Weights of a small GPT-style language model, trained from scratch on English Wikipedia: 30.7M parameters, untied embeddings.
Each number is 128 + 24 x the weight over its row's rms, rounded and kept within 0 to 255. Layers, rows and columns count from 0. Numbers have three digits each. The size before them is the row's rms in percent of the matrix's.

# layer 3 attention query, 512x512, rms 0.0786, rows 209-223,240-345,352-376, columns 384-415
051:118120140136136111148131133107185150130097097120121131156098120121146135140136134142077130136109
062:111127114109188132145123093111090126163120095078101143131103126143120170111133131120142146117106
069:116114142115078116135117121103105097026097165129107102104128153140134135137105100081130098121123
058:093144136066094118128132076132123138095107138122135121068170124145128138119150104073142151118125
066:139160138153127147135140083113116167114111131129083076136163119147142119118147161144172216131104
090:126129112127158131136134130109145148178135091104140172177133095119129142115118131152091140146130
079:142097110106116120107129141133115126089133165087133090080124136138085102157110135114135107118157
077:090073134145103085093144128132131107078118113133111099112137119105101118135077136148107154116111
090:127128126148097108111149132133151111088146106125127138119142140119120134111106136138145122106142
104:105111103153113145119166141126116103096136135174158132119134084141122133116129155128117123117086
114:155085108102148099155155126118140116147106123143135120084135092065155079088127128123155104150116
141:091125096184134102115112134113123177101087095140140093128122085152119117119154173114116148140125
128:140144123087156119145113126130174098160131143132119087114118142112141098115137156116125121105107
127:141128113128161128125106128123167116140096137073132129136141167134158099103145121135124166122138
124:133091109127129115133125133116140139179152128142113147094158139095164165119143103141138110141114
102:120168119120161141078110117140169144095145131114137082121128133152139104144149104134147100123143
101:137126129101121098117129150140086074127123104118143155148136121148094129177111142141142155130153
104:134070087173122132116133108115098132132126124125146122131142168147121130105080136090159149126084
114:135176146126141127124139108151149117114124139100135097116120121163095139137125103125143132132120
100:114129156090127113178184168134125136117130104094091097089092118163166108121128124154151132081119
110:130156148142171144130147107174171111161144093105143175132084146123123099133130116139125188118122
116:161147123172123124166128096101122135167095165120143111112122134125094095117123113129119091089109
115:155108127132145150114074133142130114137126141122124126110111130119108139121140088140110118157131
123:109129132143120131147155114114102149105124118135174149134118158120116135171140144158121145119133
108:112111138139162171142140120115122104170119102107138104144121137111150102136116106132130118113123
111:147161117111170083085132142138105146121121149132110112095105118119150099148150090107091111098132
097:107107082132139191149170143111072125177121158114134140165121141148158118140141164115158127141110
098:137105116174140155111125132152106098103079105113133142123140124094158142120079114153128133101126
118:147144110156145130089121106162094134168108106077122100093169135128139136161140148153155147143158
112:129140102125101101139062099149134164135142118153064152124167156132100145156118142074120121101122
114:182104110108152127157112176107123115117128133144145054147126127147132115128132124154178119121105
117:154104130152101133083141117109104113134151145108133120120156129164128181127123134093152146120089
126:127090152125131118151116129173094162192167120124129121135146097121136115155158108124155114161128
123:105164103104107144132143136110099116105120077106123098120122134149139087093135128090134128133104
109:135108122125134145098137078173126108167149154105109130121114120171109195129128170151056165088143
102:130144080111154171111138136099111086131162106116097121130133143145130151119111121129156121147105
103:155117174142110127122120143130120120100128130171088143096133136125145111131167129097127149107044
116:103103109128123113107138100147136129143129129092174137126179123121094129091142143135166092106106
114:148156096109157090154126150140152142129138132097125160147139131112142147119145127150166123144131
120:111117115094140152141125156154165150106125060181149151117119168157103100169115097141135070082115
122:110168161151132121198134158176136111109103135124126142115156153120129125125158118128143126145150
117:113168136101122146115127147150106130081119144158144098099122128105150121153134109116090106120108
120:134149124096119126112124159164194131144178101139129130173133127149149147128124053161144135104129
111:122110124124127167132102139095105134087191184184128113121093126113158110153148132118118131128164
123:114113144161114164126157147158142147142128130123141134137148089134118116155128127130106120117143
124:138112146147137118095159173112136126125140133158117156164149136150112137118109122161133112122096
116:155087116196117109145119178124129139123107147097115111136131105109178129116155098118158193112127
130:152114124139151095137129159146133151155159125169058130160110126087145106123167113122139149185152
107:141154161113145128125180178134132116129130116106109130113148113159111104146140125164188099091161
121:164113107081144153117118148134107117136152067137138152085151104144162148115154142094140132129164
114:150107076166191109124110112159102115145161108148112119128167161143154168164114123102173138152124
123:082131114101139144128142132126114139152114109116111126135108146164132134142134109139163203125147
112:088143138131144112159131100150157102141144161123100144112133109128142123145183087110141159134140
115:137131114126154089117135134125089095125110130100118093163102119111143170152123130147121151105081
109:119139145164111086149145109121135138130141101106136142111138173166126127144104100089158161155146
124:069125119171127137107122185143117085146117108128119116144173088147129088129103155130173112153133
109:115150136078119155110111106156162148178110169125095129085137163129145083109135103203113117113169
107:131151076137165139097155127119101159093168168109122075116090128155169089131112117078134160114149
116:138127123127140191136128139136166137102122130143164124124144137115147091107174137086143098118152
128:105153130122143182109133139120131129111089145118148127111118107108094167164164125152127114086113
125:082121117122120132136149098135129100128110152080138117110119162147194139155136136100137174120116
114:152155142163124160114141155130121103155142125092084173138152138126112104116120108096130162132153
118:155127127131057124123150093135163110125125138141109148126122163137129117115109127102100142140113
075:138096108166120140125097161163165164161070099123162163150119127154150104097120121089155129143150
088:093108094097107162147120114163155103088098105153161130169119156136164122101123123070178146137147
075:122138118135156137131114088097141114109117121120068091071139100148136164166097149154133147128127
076:119166169167144129152097150131118114129124111103159104129113149145158153147109153140128122119175
083:101119140163144121148145121108140112151101088116126124176147116144125138127123107109127170111142
092:138107147121083072110107131149122141113130137125145100113143145143123147101149136114126101132101
088:127130176114145164129122109126142130172110121098154111164129086100149107102163090136153108123128
091:130130155188123092089136116110145172106139175081113159124130152111103112120123132167090127114156
093:157148139166135130082094145115125143138109139132134174138176159141137087125163148110129113113155
101:150140094127128116129142146102140148131123092110101146111088134119079133140108130077107177100152
101:136097184150140145169162155130108124109142133131142116110120121150109102111157113144162140181117
094:082124131103140190145149115103137165161147115114133123164119118111068150161163110198111184161102
115:150065131122177119164110133091106167149154126112123158144127122109126132127174122101112147120143
113:110081164129142115165117097103177096105091125121101112138140141166129126123154166171141157143118
102:123175101165096126106121132134100168183156121142137124122154140155144144129144116135128091114121
104:125164111101149137149139171141131120154187095130126144141144122116139104136156065143154126120113
087:124116115098131158143149127120130126141136146176121101125124140094127096111124126136081121138129
081:100151164126139117138126126132151132149096151163151117160078150122097091105158094127165104107145
094:134109122108157116140117164169156140131073080075168124158110156141177090076129117073142153115162
086:117107101151108089105132122155113116127103120173127177140113143117110123100077090120112171127163
091:115129107094090179123101141122196078130128059142181119156115167083138117119119119109065126153161
083:132139145144142085132113133145125096166154094142153111124184143133133110121114119106099084112124
090:113151084152129117107125147134143117115165128115119153142172084144129174145119109114148156110119
091:145163119144107185155143120153141106122100097108157155112121138161155131082134190101119097135114
103:145142146110164109132123157201092155145089131112169108175100114091150097098139099129115128160135
110:144089128089142154148113117133122149128158122122136158113126113130166135132146147136110106135127
096:141139171112142161149138139108156134158133186095090130115106138166087106133119180128124132080104
105:150157178115124107166100094130116158136122168111145135070096173064158140166127178163120131102090
103:144170173147097106113166125108163152107145085148135113118154122119083102113120137092142139140133
109:150132083141139103153122155076111123155163113096129114099111079120129135146099086144123110163135
110:130139113160095181101152133100130155111165109118127161130138129104090114115128054106103128110140
099:100108088120149149124125111123092117082129128122108138128128103118116119154119146125137131120116
076:122102119161141138098109128148079184099134110132130121092149083139144142143157115126116135168144
077:109148150141149130121126107147121097136117148148104091130112125128105117145075141135114095125106
086:095145173100122158134109120134110168094129167122087084108142129116107079132141120157091117136092
081:154151142110157124100090130150128163145107140187104165139108137060161119131128109103120136114106
088:155107135150123077114121142172109163138102169125104139121110143102105092139159105119112136109131
082:133092052129136089091129158125119162109138150047114108120101112096139108086157115139130121125145
096:140174127145122121122133162126124109159120138138181127138163118126131141088175146120128126135148
089:128167132087130144172136115105161101115125143131105073143124128107096114129116105152138133099143
102:153135151145143106121117077141121131132095115109123147149125089123088156090085119116110129107116
098:115151121096144135104124142145110155128128148155150145129131132150164086137132115132123132119115
108:108110138108148093120147156083107097117133112156166133189150096150107131126153078119131167201136
110:100097127129118085106096133121125140103123117145127117122112108138155157142141145165135154113107
107:124111088124109136172124093127147143155154106124135106169111123068124148157129104140176108088161
116:110150120145102123149111103132183095118109201081115126105151130127128156112129160153150134160145
119:126101196138110115154131128152092132177101154103160114151132134128141152108125132158151115185128
106:091121155135096103152157121131106096077139133117081137146136125125114158146127120127147136099087
084:131147146166106120146129113155105102149107176120138114141131146134128126138116158150107099144114
085:132087102097137085160124119117141117165121113120121158135110153127163176106106082119184161091150
077:088126109087125125119133169120097114158146155109117084147140114154104108145102150089076091112152
081:118151147158077105128134153160111123167131198140143137116164151134122093132158095136114103136098
094:121112124126112104118128159145109161093155182112122113145119112139102098110132153149151124165072
089:100107134133115173119173140140147144112162123159152121105138142185114098115119151108104130120126
092:131145148134135142137130129120153104131141123160141077110109121102127119111130147126122148100128
094:134127113152120116126093139132135157104126135098142126096109152126120111118106125142113133096154
095:121137099121151159138142132115172145153150082129091074099107149118129102131128164091126123150126
110:103154147155143109098057118120091132139112099126126121158162112126147190108116113139104100128099
086:119110102100142142114172138143158148138087090153160152121150105114178119120137113103092136110102
081:158127126124099150134142111097108094149140144109135107131113153129154075201170124129104132163118
078:162107122159115150141118130133154144127120165121139121119143141172126157115140067155131097164105
076:110124114124144102086173124129145170101129140151142190103135152117152088120128147116149110120136
086:154130103145109137122119139116150156139112128155130175120180143144094142161137127120143146086134
087:144093090094118142108101145115091165172146106127113147153145150130122112099082115123126105134149
081:151092139125130126066138102113142155126150128144153149118166151136099144139124116171119157121114
112:136121135104100132164125118114184127101115071121135129160156151126139135126137122115092080114152
095:133148172106131097164110144120141136099151070130144097124171113122105141120103125140104178093130
097:140143133122141098137108166100137164116111150130135108086103144112142103123134121123165155106133
093:146129113069091139165181160131126133148108091111109137135171095135126140126119107127142149150098
098:134160119143121112107086128116099142167143107132148127128112157116156140178149169118116098124140
116:110104140116129089127124142107115160126166118100137138093124115134097128166129084152200134130117
096:153148136074131105104102125141140148129122112156138103147095152103106097141112104099146062110141
099:149104077107131104096143148124114125140119115139165112108119156125122119107128171112146130111161
090:148157147117158157133118147115131130148119113138138149131144130126123102121160088083150135113105
093:120146134108130125054087120151103144133163183123113146116108096120178107138139144138082116149110
075:125141143092112156146110093138134136133122141102091118110117165119120135092148162116106100100107
084:082139115092102168130110082130142106119128139106144088112115143135113147157113129175115131160118
087:146097129137115130137125165155103122136108189112142125122123167144091108107107106149098142092124
088:179141127113129133134113151129149155133153113153147109120184141163134109090151122137139114136098
086:114094120131134124073105140137108100104107175115156088118166138164112115129156133157167136163126
091:134145107130077129124073132166149123083104136175140147091168121133124095123130144095111134149098
092:125116132089149163099103124141125143133120166158161116098099150094136121115154123137128106105174
088:128113109122120156126103138098136122157178120094093107131093156093131119171092140104116103129153
# layer 3 attention key, 256x512, rms 0.0815, rows 112-184, columns 384-415
081:131143137123117112104129159137102134149153112098143108163177148130127099078110151107156128142095
088:116137153174130119125140116131107125085141156104124180144184117092152160135095156166161129126133
092:095130120097146096163124057142155089137154131139122131185116124120138099123128123149099104166110
097:102139098136104117114095146129110139143189114119107147176122164088121083139087118098134137146054
104:163128114141125142124125163086129094136130126122130135128104102109100136107105143083152107086101
104:155096071139168149127140121115138073111123152117155127120134053127145104180099122134138089113148
113:111122133092148112128093139118142129149133134159138134128058148108154085151133101127092103148131
103:140114150139083139126100127096126103110121141180149134140118116105123138130092113131116112112144
101:113107117124148126114131092098164102167131077120164186120146114143119110184106122134098109128172
098:070145196187076125114118127095147126130069135094108090143139192109104136155088094120139127102088
114:147147096112122114136165139116160097139071173100177112095130117096130118087153146097158096165147
114:152137156127077104154126178078138132152136145108149131136149178065138098122132117122109134118102
121:099116078117090139092089126091111140146152137112134135086133108139093137153135120100122161099162
130:151096156126143132142119114092155142135170154160159100135169115177121119100107130115080160134158
131:145148157100159124137146109111153118126098164096152155120146118152154147147138104147135155137057
128:131150124120136109150120138135117098142115105113097135152094170120127083176104109131110136113121
091:167154132163124135123153092121162161138176138135108113130133150121153161162163138148122119129134
094:145093129146132116160093111113156103104149148172100117159114113135134149113126125150138147155143
093:124122144102110131144134092133106153102157063080123169127139128132141136144131120128142122122144
096:169177094128156139141146156081130101143167122149124143111128110144130129137136095137137096151166
100:116113130134141155133107100133116139129141155142161130130135157145119105117149163109128123145160
100:107105151100155185116152141146133163161143113100100175149144121128110147115163102152071119138113
114:099165112176128121121122157135167154146135135144091112112147118105112173154141145118097112135132
108:129159135095136161135138101119120116155145157119145131124120147097143110140133124160156146127091
120:111098093151156098132125123136114127154104115138177129084100127115180090148113173125141094151151
108:115110121130126157117098081076163144156098113147145170145110152141056138128127133095102110172143
110:149122106110117083095092127152144114082066135148144131138090138128124156120183134096110129100153
113:140095165119139174133184150151135130152102124141133079112098105114097101117142103127132119136143
116:099161154171101146139090144106122138124084082136158115178152135107129103153115176145093077090144
101:124087080144147172142129086104142113158131157143108150141119116178129107143133123105137145136111
113:123135096158182214163119111148093097097142133118179114122139125163116132128159139155141148118133
110:132133175157088120117110095150143087136083116120081135093091074101167102144096134128117154142171
090:116125191138141118126128102112145111134124119135117166142116125137132101143184137136111104176123
086:114133159140090164109148086169106155144122093113136119113122074106112111151106121080124160111159
100:126152119110130163133126136172100131089135104123130147101154096092133145190186145142096122143095
092:123119142144091123129105117162109100125110151165132138125150104140189144146145109138136108153175
100:157175151135161131151141150123118143087137164131116136135150094118085148160158145135134144170163
106:133111095117063107139119116066138116161131160117104145099113112157174131110129099112119165149125
119:104142130112140143118108076139165120125119131122118125120103129166145120168129127083143115160102
106:099130124127158116110077108122122144143123111133144091162143120128123132129122112148079129130145
116:105125107075119165122121091112148128141114099117159155093110118145146155106147138108124110144150
118:145167149110121127119147098141118102132118093122130098153107115098109166102104199128130144099121
104:118132162134122144133169108156166110109120105082130125101092135152090094123140146096145121104145
110:112122130101142119103147083177097133131115166095172109113138151159149109108080163100137095127154
116:092119107093120130157133129074144134118142134103127163128102090109119113150119135085154125109134
113:158123133167163127138098103127140119132161141146116106111147146129093148103150142105105090117114
109:141125113170110122116097129115147124107128122155116142167143129145097119171097145087127145159153
114:110142179100158108134130107134087146119160144106138144158112136137128140110140129153121073118112
080:111093126132141123109137117073141117157086120080146110147108149099125134125072150136093122113138
071:117144099111101172122144139162155161128179128142097156159147106140145166106113121119124148149091
074:158152131161096167089147129133142148111145103082135156094102136097169138087105158130138106101106
071:104119157102127148117113104102157171138131153099167116105112109105113157153130081168139170102131
081:097135127119135137091170101135130154128125106133125160136108121089136136097130120142142110118098
090:142154097165161137131120146146111158116126127142099166146077109105130152094124176166103126168111
098:120148122118122115144099109146128129127130069156151137115122155125121117119102148110102120127160
099:102091101123117132131143152178146113146167083119126143157102123137118169118135164146127120142142
094:136129123128139154135089178151101130112146132185122077121143104156150149136131126128085106168147
106:122103162111131115101119091143136132154146075104176093128156148140118112126124104134143157137134
115:150134130158117147137119132100148124156173164104085057142160165079149168099066141151124114093090
113:102090155154097129084097093123121153157125169093161128186133137168184137115113086136096114119127
116:146122159137098196148136125125105129124128125139103130150154158170115117113099122124160161121122
114:121113121105131201084096139174135182116154103118113105108098106190112164108149149100110117125135
121:133131057086160162098128115164167167118138131111143091154084144128158118106129156150159138104149
107:127130120154109113103181154125098170142153138127136106081121121157119148157142099148128139108150
067:126126151152115124136181105116130149141139108107155104116114140141100151110114104122132116107150
070:122154165136121155129075187132148127133137105136130145154130162151076132127123147128130131148145
071:152174107172089117134127137130139130084141114169117110099124187149157131107129181106103089165111
081:127123091153113141091141121144153155119155154083129113102132141124153142100110134149114147091134
084:171144106138104131127148171125114119166130124137108147101156111132151107137116130123115114115115
081:094096126156106178131139118113134170174148101105088154100153146115072089087114104149157150108138
084:146125110124120091099103099112181095093146157127137130153168125117090139183120112117129126167177
097:122122117115107161147150033147128150133146153114123144135130132169155113109168137154117101142108
097:091108130116134129154133164101101157110146176133103150120132105110127192107120105142123115134135
# layer 3 attention value, 256x512, rms 0.0768, rows 96-159, columns 384-415
109:159147128129108154133119120152152155105147134135122127139086180077170142133134158127132080117125
103:138120076120152129071133171089165136130130127126102154161139119123085127076137175150073144089114
103:119122119108092062139128129159095123137116133131113126115142154122139139140082141123138085143142
114:125124138133106108143114101153108109141144144134111112146111113086112115135147103091144132139133
110:148119115133133168164147117160120164118139112171141129132168118168122074127144111153143075136136
109:150133086101083157129109123147132121093135091079116097158115146112125120148115124116134133078185
104:127113130162080103110123143125096111190113145129095132122170095150126092097101143135105147142138
105:093146161109142099129120099139131046189127109127160137107127138104172137112118109115069128137139
112:170143117112122139103168175068155127129122156117140092131113146129142101086142089148129121078094
105:108131120178108097138136170091117116128144114139186124119108122170099082151104112136178119128108
105:094161130095137148133153137160131143097160100171146107124124115145196179090100101109158128134075
113:139138164130136150101135071162129140145137127138096088144200111127118112131079069127113102136101
114:113149130098110158119166154146126120091112166090158132106099114093113129155157105165138105148141
108:108119095113113125107113117096173152139095116146157210155124124095109138113119088159126170106153
108:144133156123133119102132135125134165099161129143099094140139142146193118125111135144122165150130
107:131168114166116122115106115099096064081142156141164138108118172113112165121127105171101118149132
105:152129129156146159108108115134131083081094115127122142116125098147096128097126140122155139133111
114:147098142088136119132176123140154128159106147127123128175173122122106145127137123150190118117115
110:121108125139117104142083149071102101115162131143129152134131175131150134094153127150102074126096
107:166118094146146136140148128138115143156153101121117087158119109111157117140148136157114110123145
104:147109162151107131144106126117162124115095114151159186151168147137115134109112130127121106119116
103:116147132128127171127131163122110142113125074124149109134145182152133118106130141128165160148162
105:191104125146142125147120141094125113127079128137123061103157114116087116112132130109151147132140
104:139123173156117118158161134127138082084133205157165146122146144135149117114140158136132103151137
107:128131103121120156123174130111151079097140148104123148125154117157171155088161137133143096118116
104:129149150141103146115134114138110126121118181133142137141103076137123115104155119130148175102087
109:149140115104147141129145121106110113119126124129119117136063139135135103117118148150123134164101
110:102136134131101112124149092129093111157145152139140135107139111119145128144137122151145119122106
110:180101073126121144136141154135101136103147160100163131104079160155138133144089142155105105088109
113:146157106142148117124139122166106173141142129127160123088122108109143137137123130127169108129156
104:091158125157114112112080123076142158168136148128132131133115102151185148129129170140171134127094
109:154160128138118140130140172082121183124137100090131180113149118136124124140094097118127102153072
101:155139141093186120107100098141145092124110121113093138204105126132137088148130106112148095133136
098:144159130123168165144122142120072152131137130153153157157147095178115131128121113174148151132129
095:107084174133112125131147140105092097121135120119114119136081167135119128138130125106139118120175
099:165191129178132110093146127160119115087155128126136157145117125077155153167137136140147123130083
102:146102137159133171159139118127071103147130137115130112144126182116136081096167169110116148163155
102:140109144137120087107099140085112149140099084147096110124104170109124145150121107131122135087163
097:129166118115135111134142166127128103111139139140139106139120153120107080120121175129143171138089
099:114174122122149164087117126155146163123132137086137128133157127125128099102117133134157147161152
105:114139137108103144134141113084106137122108122149149099130141102109093170123100143122148131091185
096:148081128130170144109145116142139155166150106137141136157167118147136122128107085165120134148109
098:164145133161164131167102128125137125129160207137146169152105138158110132101126097133136088160096
109:161166127098142140138138154133130149108147113141132095097114121064077112168122170124125140090120
100:124156117139140090152103136098181176121140179128152098126117143141132117124098137099143087165168
097:161107114111088173153128140151093134128137077155169148123111141114150130115161179131096147094148
102:119155087116120138153089074087159133115162115123134108128154163115137141132142154119126106128143
102:083121076165155178131125104132135162152112160124120118177147135107101151135114154108122116138170
098:090128116149123114157132098164148143131125156155088118115104143142124101157144074126152134161118
107:104115132137135139078121100141090097135161126143151099116109172093145104117116156120135117145164
097:105133148154125184085110117119131123158125101122088118106109137124130110140106146123144159121102
100:124132170134148103162147076128102134138139144160142112174094128153143126064138170096165112109106
105:123119148149108146095122138104141142110112110153111109144120151107152118132141134146117140076142
109:110132103127131129160145133150095139081122115171149165126149131128157181180098100162110126148131
101:145103110131163134134100127110105122141082132152164178092138122117137151127124132159122110097133
095:158112115128101151124149115099075126118112133135134175109139130130156101103149143094152141093058
101:096161120123132109116118090128123106120151136128108136141105149116120119180152146137130111122128
100:144119151093126129117125138104145133120127143122150129149130108101113125078089119135137176096148
101:127127153140137097087119126144133147171133110115125090097150132043134112178113125132130142143146
101:146108129107114136135123147132136105172129125127146096095116114092113122116132165119176146119151
101:114101180124111107175107073090147160120136122182148125134155138093132105201129129152132103113122
103:156149117094125138119099115187129126117107136136155152095155121154109143122139130108130108091138
100:127096134149155105112078122129105146131135158158092150110112086132125131097093114131152151139097
095:127093119120110121121096145142107151130123160147150093131147084144154094087142129093129110153117
# layer 3 attention output (transposed), 512x512, rms 0.071, rows 192-319, columns 384-415
082:129111133132132125128109168133149093166101102128163131079137084174158110143166149134159151135105
096:135148158130073115102089145139107096127145109089102117105121136089147105129084099106123113112116
081:078121121130065114127146125097116176116132138088177155175084118134120113122142158142108171183105
097:124118131143163093135120129104147130173137133104160127157113106114090160165110115144102098128159
092:131161122120133078088149150125113132147093086119154141127105094146123136066066118141099123141169
093:126140149137102119117108128076080169141123127168175142145094099135166096133136124111123128126120
086:093108104150109112144160091121165146129138155127081128149143141116146165150122117138144137104145
086:143111096097123122096131128136154120180109166108110104126125188110118112144139136125076111091117
092:135099100124143091103143111131146150156087119095107115119113083109159116132100135163120136146159
092:103144101111125160123104106120120113126097098175136131136135143180107112142108180103096141125126
099:147107135126141106175131115128156082106122090132105164100109104117111110139160140151137121107142
095:154130104146129152114158162137136180120110146097143153134110103109127139115139137158138141166146
087:142105121137132107110116126150156150124151105145137160118104129072111084157121121126129131129112
078:155179090081182126099142158106110102113111165092097098129111142147157119111116119116129101114144
085:103116179096115134107103084106103115122112133131118134145148146129115143094158114123108127129130
085:160123088129095190133126111139130138169115099109181125146153125164127093102117142136142155128131
094:141150126130156089153158141104176143148100106137102148119144106177124105147162166089059137213132
094:117136135105132115114131150137137100093154112120144130148124120081139075118084142161115105142135
095:140107116121110141161088135182132171128135126122145148094118117131123114109168090137158122123128
087:161152165113142122165132140103160130113160166167123153147089170123117170198115131102134143146127
088:139108146147134099155151150121124089120165135136133076122138123166126119126170131124121157149170
095:149140112147115101106146129119140115112183145120109098150125156113139105111177152133107145064153
086:111094183142091125130113099091120121123119132154133118124182107141138133122147126103108118139138
085:151142131104121138146148120105157157134097137149095134143164120108162145144134134114143120158112
082:121142107130131088154162135119149116148132080128106115101126141102145087129107155100101121098096
081:148137125127151105162102179112073131148116129145183157153088139133108151139140101112033108181133
083:134078096106146093137104144149107114157147145145144101085135116115140093153163159122111140158119
088:157147105131182063158109176151132115139129110112146145121091147132119134127123114129124131167132
098:093132122168134131138163135140114169143085091118117104165159097120130114146155119113156109144129
096:179109160118110087127115122126146097125117127132106150173140123122136066110084149110136134155111
095:115124135141123103157159141107160123091108102173111146137108122162150168152108119081132123137148
096:160120152164153115102094153107103126098101161157159106106139158127118098120121114117100141187173
114:106125087128136139130100063129150147120167090109116110174109123132091080130099106140109177127109
105:138131164140119147166094140136116178103140161109094129125129131204134173149140090122114093169144
106:141123101148148166165092141095110116122135133137108118124128138127077221151141096100101118139112
107:111105150140123142132132064138150176123090146148138138150124165181115110110150150156101133125113
107:127150082120165164168115118117119161169122164120102113117174204112118110135118100133125111131097
102:128120148096114103135147114129115126150111152111118130094139130120187164151109116100105104129136
109:137144129144121111087110142154090125096086142164139164106163142159117111138101115098177117103154
108:097130127169136177158137125121135111128163124118095120133141120188124124147124147120151116135123
110:131144118105105127134122138150165149117157114122162120123157119149117145118114128116141123129147
106:164093155104171136139133079135128119125132112089126142132129122085099143144149136116138107172093
105:151121134121153118158103112110158123130109133086149115101159155126158129159089125116158136117171
105:132111059108126156158102110089104108122137122120123177142085116148131119151129144140125132109121
111:135132090135135151163139126111119141187113136127084116159145153122159147104130121060111114121146
113:080060166158110135164112084162144115111126113141164111136133110132107153094125135100122132156147
112:134162123122127132132164147149117110121110137114140163134159094124093064118122149164150121174147
109:083148144076138094089114133110120163104134184135113118131103121176178111139126138133140104115121
109:152086143120075118140087114113138162183144112101164113118110145144139134119123085142162083164146
115:122124176157108151121126153090121123137092118144138165153105080172104104097155128133085167144112
111:111151145078184134142120132138135135116154145150114137098116093080094111152149140127143119133150
111:102158109121112152161083131143127103110153114100155189111139091142125117129138150152137123073114
111:101146096122148149148114111128122142139118153121102140133087132136132122127138148130133100164120
100:111109123139113125113117124146175110138128119126119132097133104169101146148088167127119132132081
106:165131120145165146115169102142171131133094133119114143157128163122135109138115191119102128114141
107:098162130076144130119100106160115153131164095108130123142100148136102129088133127118085148136111
109:109150123091155145112160180118126124108140148120142102126121156132131084122112126141146110139110
110:104132122126185143133112133130151125163110121075120112086155098097145113132079134105162134109129
115:099098117127099135145138137116183107144124135121101113124125173100108153118120059155090118112082
110:128162136126097105134115122123166141102122145141138113138101158123153168102114113118090148134150
107:168120155103173133178164141090110086113141122130100109074101102127104139137144101117152124141133
108:098108105138132093135143130173127137088151138166110128124132152122135140111122187148123132108135
105:160114157131092129102085146135142119147090158153149116144144086117113126117157138162122153123163
106:124152136106147160132151091127171102095125121131122142159108077111162154165122105105194122077110
105:138106125073134167121128138143125158142120088115106146103135112094102119100122130119089162142137
105:110137122126084090126119125116165124104154174086095106120140101084144101145133126105150147149133
102:113108114093140164103117114127105127158105171143131138115135099090150133128143100155126147128103
099:157081132137181103116128140092132120134106120140139103109143153137125109098123111147122103135145
100:115133148120084146152175131119166105123166123164141149162155086125099177167104110144171126126102
099:111176164102115129141185197146104112157147099153190133120127113136111100173103134150132085125151
098:122132162094128137137100095096139176174079173133122131087104134157107146148143140140130119154118
108:150113129121128144108135123116131136108149169199137109095128120110131169137169131162100107120104
108:138154164137121130104082137143135080111136133090117134130122144093127123156140124092075131140125
101:144138135153115161138118132132085116108109109100104118132103129147110121098126129118142137119161
103:151109145055100121121138157116117090123121120082103148066135072101128132110151155145090168161117
108:138144087167121088139091170145097102149129132107127147168144148126160105088137121155135139113122
102:144172177125114184119158140163073099161126128118124174150135108131122132154147113112139180118088
108:126131157105185115107129146162162132103147164119163109117117148140128133147121140148166120132094
099:109108136158113113135101152158113164163101155162160142117115100148126114163108119149107142101125
106:151140169124095125115094101123089083105114129136179133125089154139098122100151133117166126144095
113:162120130114124120135129137111117139119142113116164104104123160092114168094122158141131125156121
105:147122123140115117169157097104103142121110130098106133146116142133142140151137072142133147118092
101:147174124153118105146156109111095141119095126162125123125114121161134158134137161151088081136100
104:089154128088083164140147126077128149128120112095096101074116119129137110172130133133134136129113
106:155166133136176114124133113092117098150137154114131125095097108170115154130130123070141089138107
104:158111166140118109123118155109156137130135122113114148153132101143100112082128077161133182132111
102:120107109111168163110150128160172120117185134073078135152090150129132110115138103125088122118098
105:123139180157097086122138121171117094163156088152129121143112110143143107163099106138134145143139
094:145106102188123118117142226141167153114114128097149154136170163121091125118137102111143127108133
099:077102122177134098134153162157165107133159141178154172084139110130150149154172138119139085150172
096:143105136144158122182173140137108119127104135180152149135159107196113109109132155122111125126132
105:104167161114160183151149130152104153091127134103146132139118167185131144121143126161104101143115
098:134118156143120145125120159114127117096074073087127123131108132159111126073159118133133143142142
109:126094120153180132166125099115120123103116127123131103138095145148143101143104127138145156149118
097:160129113133132153145155133150168121130146144124139142129094134108143110117186103118131114146144
103:166112121143124175125129159080143098110107139134132139134123139108119143156141133129158118116111
101:127132113142111133145130161104177120118113136158133102136148174170149147155141154137166118098099
105:145129166121130107104129123141104135149136120143128126134176125136139119134144135181105127158120
101:131161158157130110155144125122107125115154100144117165130134160155091145137122129100114126129117
106:118132109151071140141114156109118144075133095102143136140122135145124146144143144152111151132116
109:118155137148133104121115125132096111151097113112139138131101152106098133079150109089086147138160
101:130129119153148118156133110119154160100116104143072162124127121147127145093144152080138144136086
105:132127063138174109141182122153116107117156140120112149174104153145123135146130165122116123135158
101:129157148128102110110106137128125101165112138059108156158130136116139092146116113091136118168156
105:130151086125112142139184105102129182125141156161111121120121072135140159111119103122131125135165
104:112128138129095069147141140131123105162127121114153106125137143115140128144154156131118159118077
103:126139151183124133126126066125112191122141114164120121145138140153131119154116081074161095097140
112:138120133103125165110148099138175148125146143164120155075140099153135152125100150109127157118149
105:093110128126126057097107118113167154105109134161120115116132145071097108063089119163116129135175
095:124123115155145152174157084083081154158116144148122104114124141131120148110092128126102107131184
110:152152126123127119119185140064157082108132111111128099142155171114118158115100124108143098142123
106:131144116087148150137163164118157134134136134153103173119150101099146133143112116153078100150131
097:102089155097117108135083126138106137095099111132121134157101074136112165151138107139139157102108
106:124144123098135129169104152152135098097148144123151114144120149130124139118134140101118085193102
102:123128118126153148103107156129112106128141135138089154125115112133135125124125126138158118165114
106:125134071190172117118143146166132097121128157134171112163154147130106110105127105131124082111119
105:180130106116088140160126145145100147141098147140107120138143163124126079127099102140120176103116
112:116153138141097102113154090122125086150163152159151103125129179119137125110113151127126089148130
106:161145163169117111163094144137131120107113151160164131164115124125113120108137198143165146114179
099:094141101101116124181122116079084154084108110116122182125118093111131183153123144080118125122120
107:115121132120137127166128101120072136096120115169145079119117099126138105111116142173163132133115
102:156148156131107157134124093079119167121113129103094105129089113104085103121119129136150161094148
108:140126093129083115092112130113118148124153099083074075113125116087124129140107096119172137146137
105:086115086153115153127127140109109133146121087141105113121101116113131088144104132146133182110173
108:125129103119143112137128115117126141131167185159130126117130179132131128130100161131126119120156
107:112136140118088088114143137101094162144169131138171139121132129109109166140147120122086077144143
108:142142157117123122115089139119141144136135113112133097160161123119116133130089130124104177092137
099:112125133123128114163155115116099183139130117105111126102186127148116114070117107125136138108143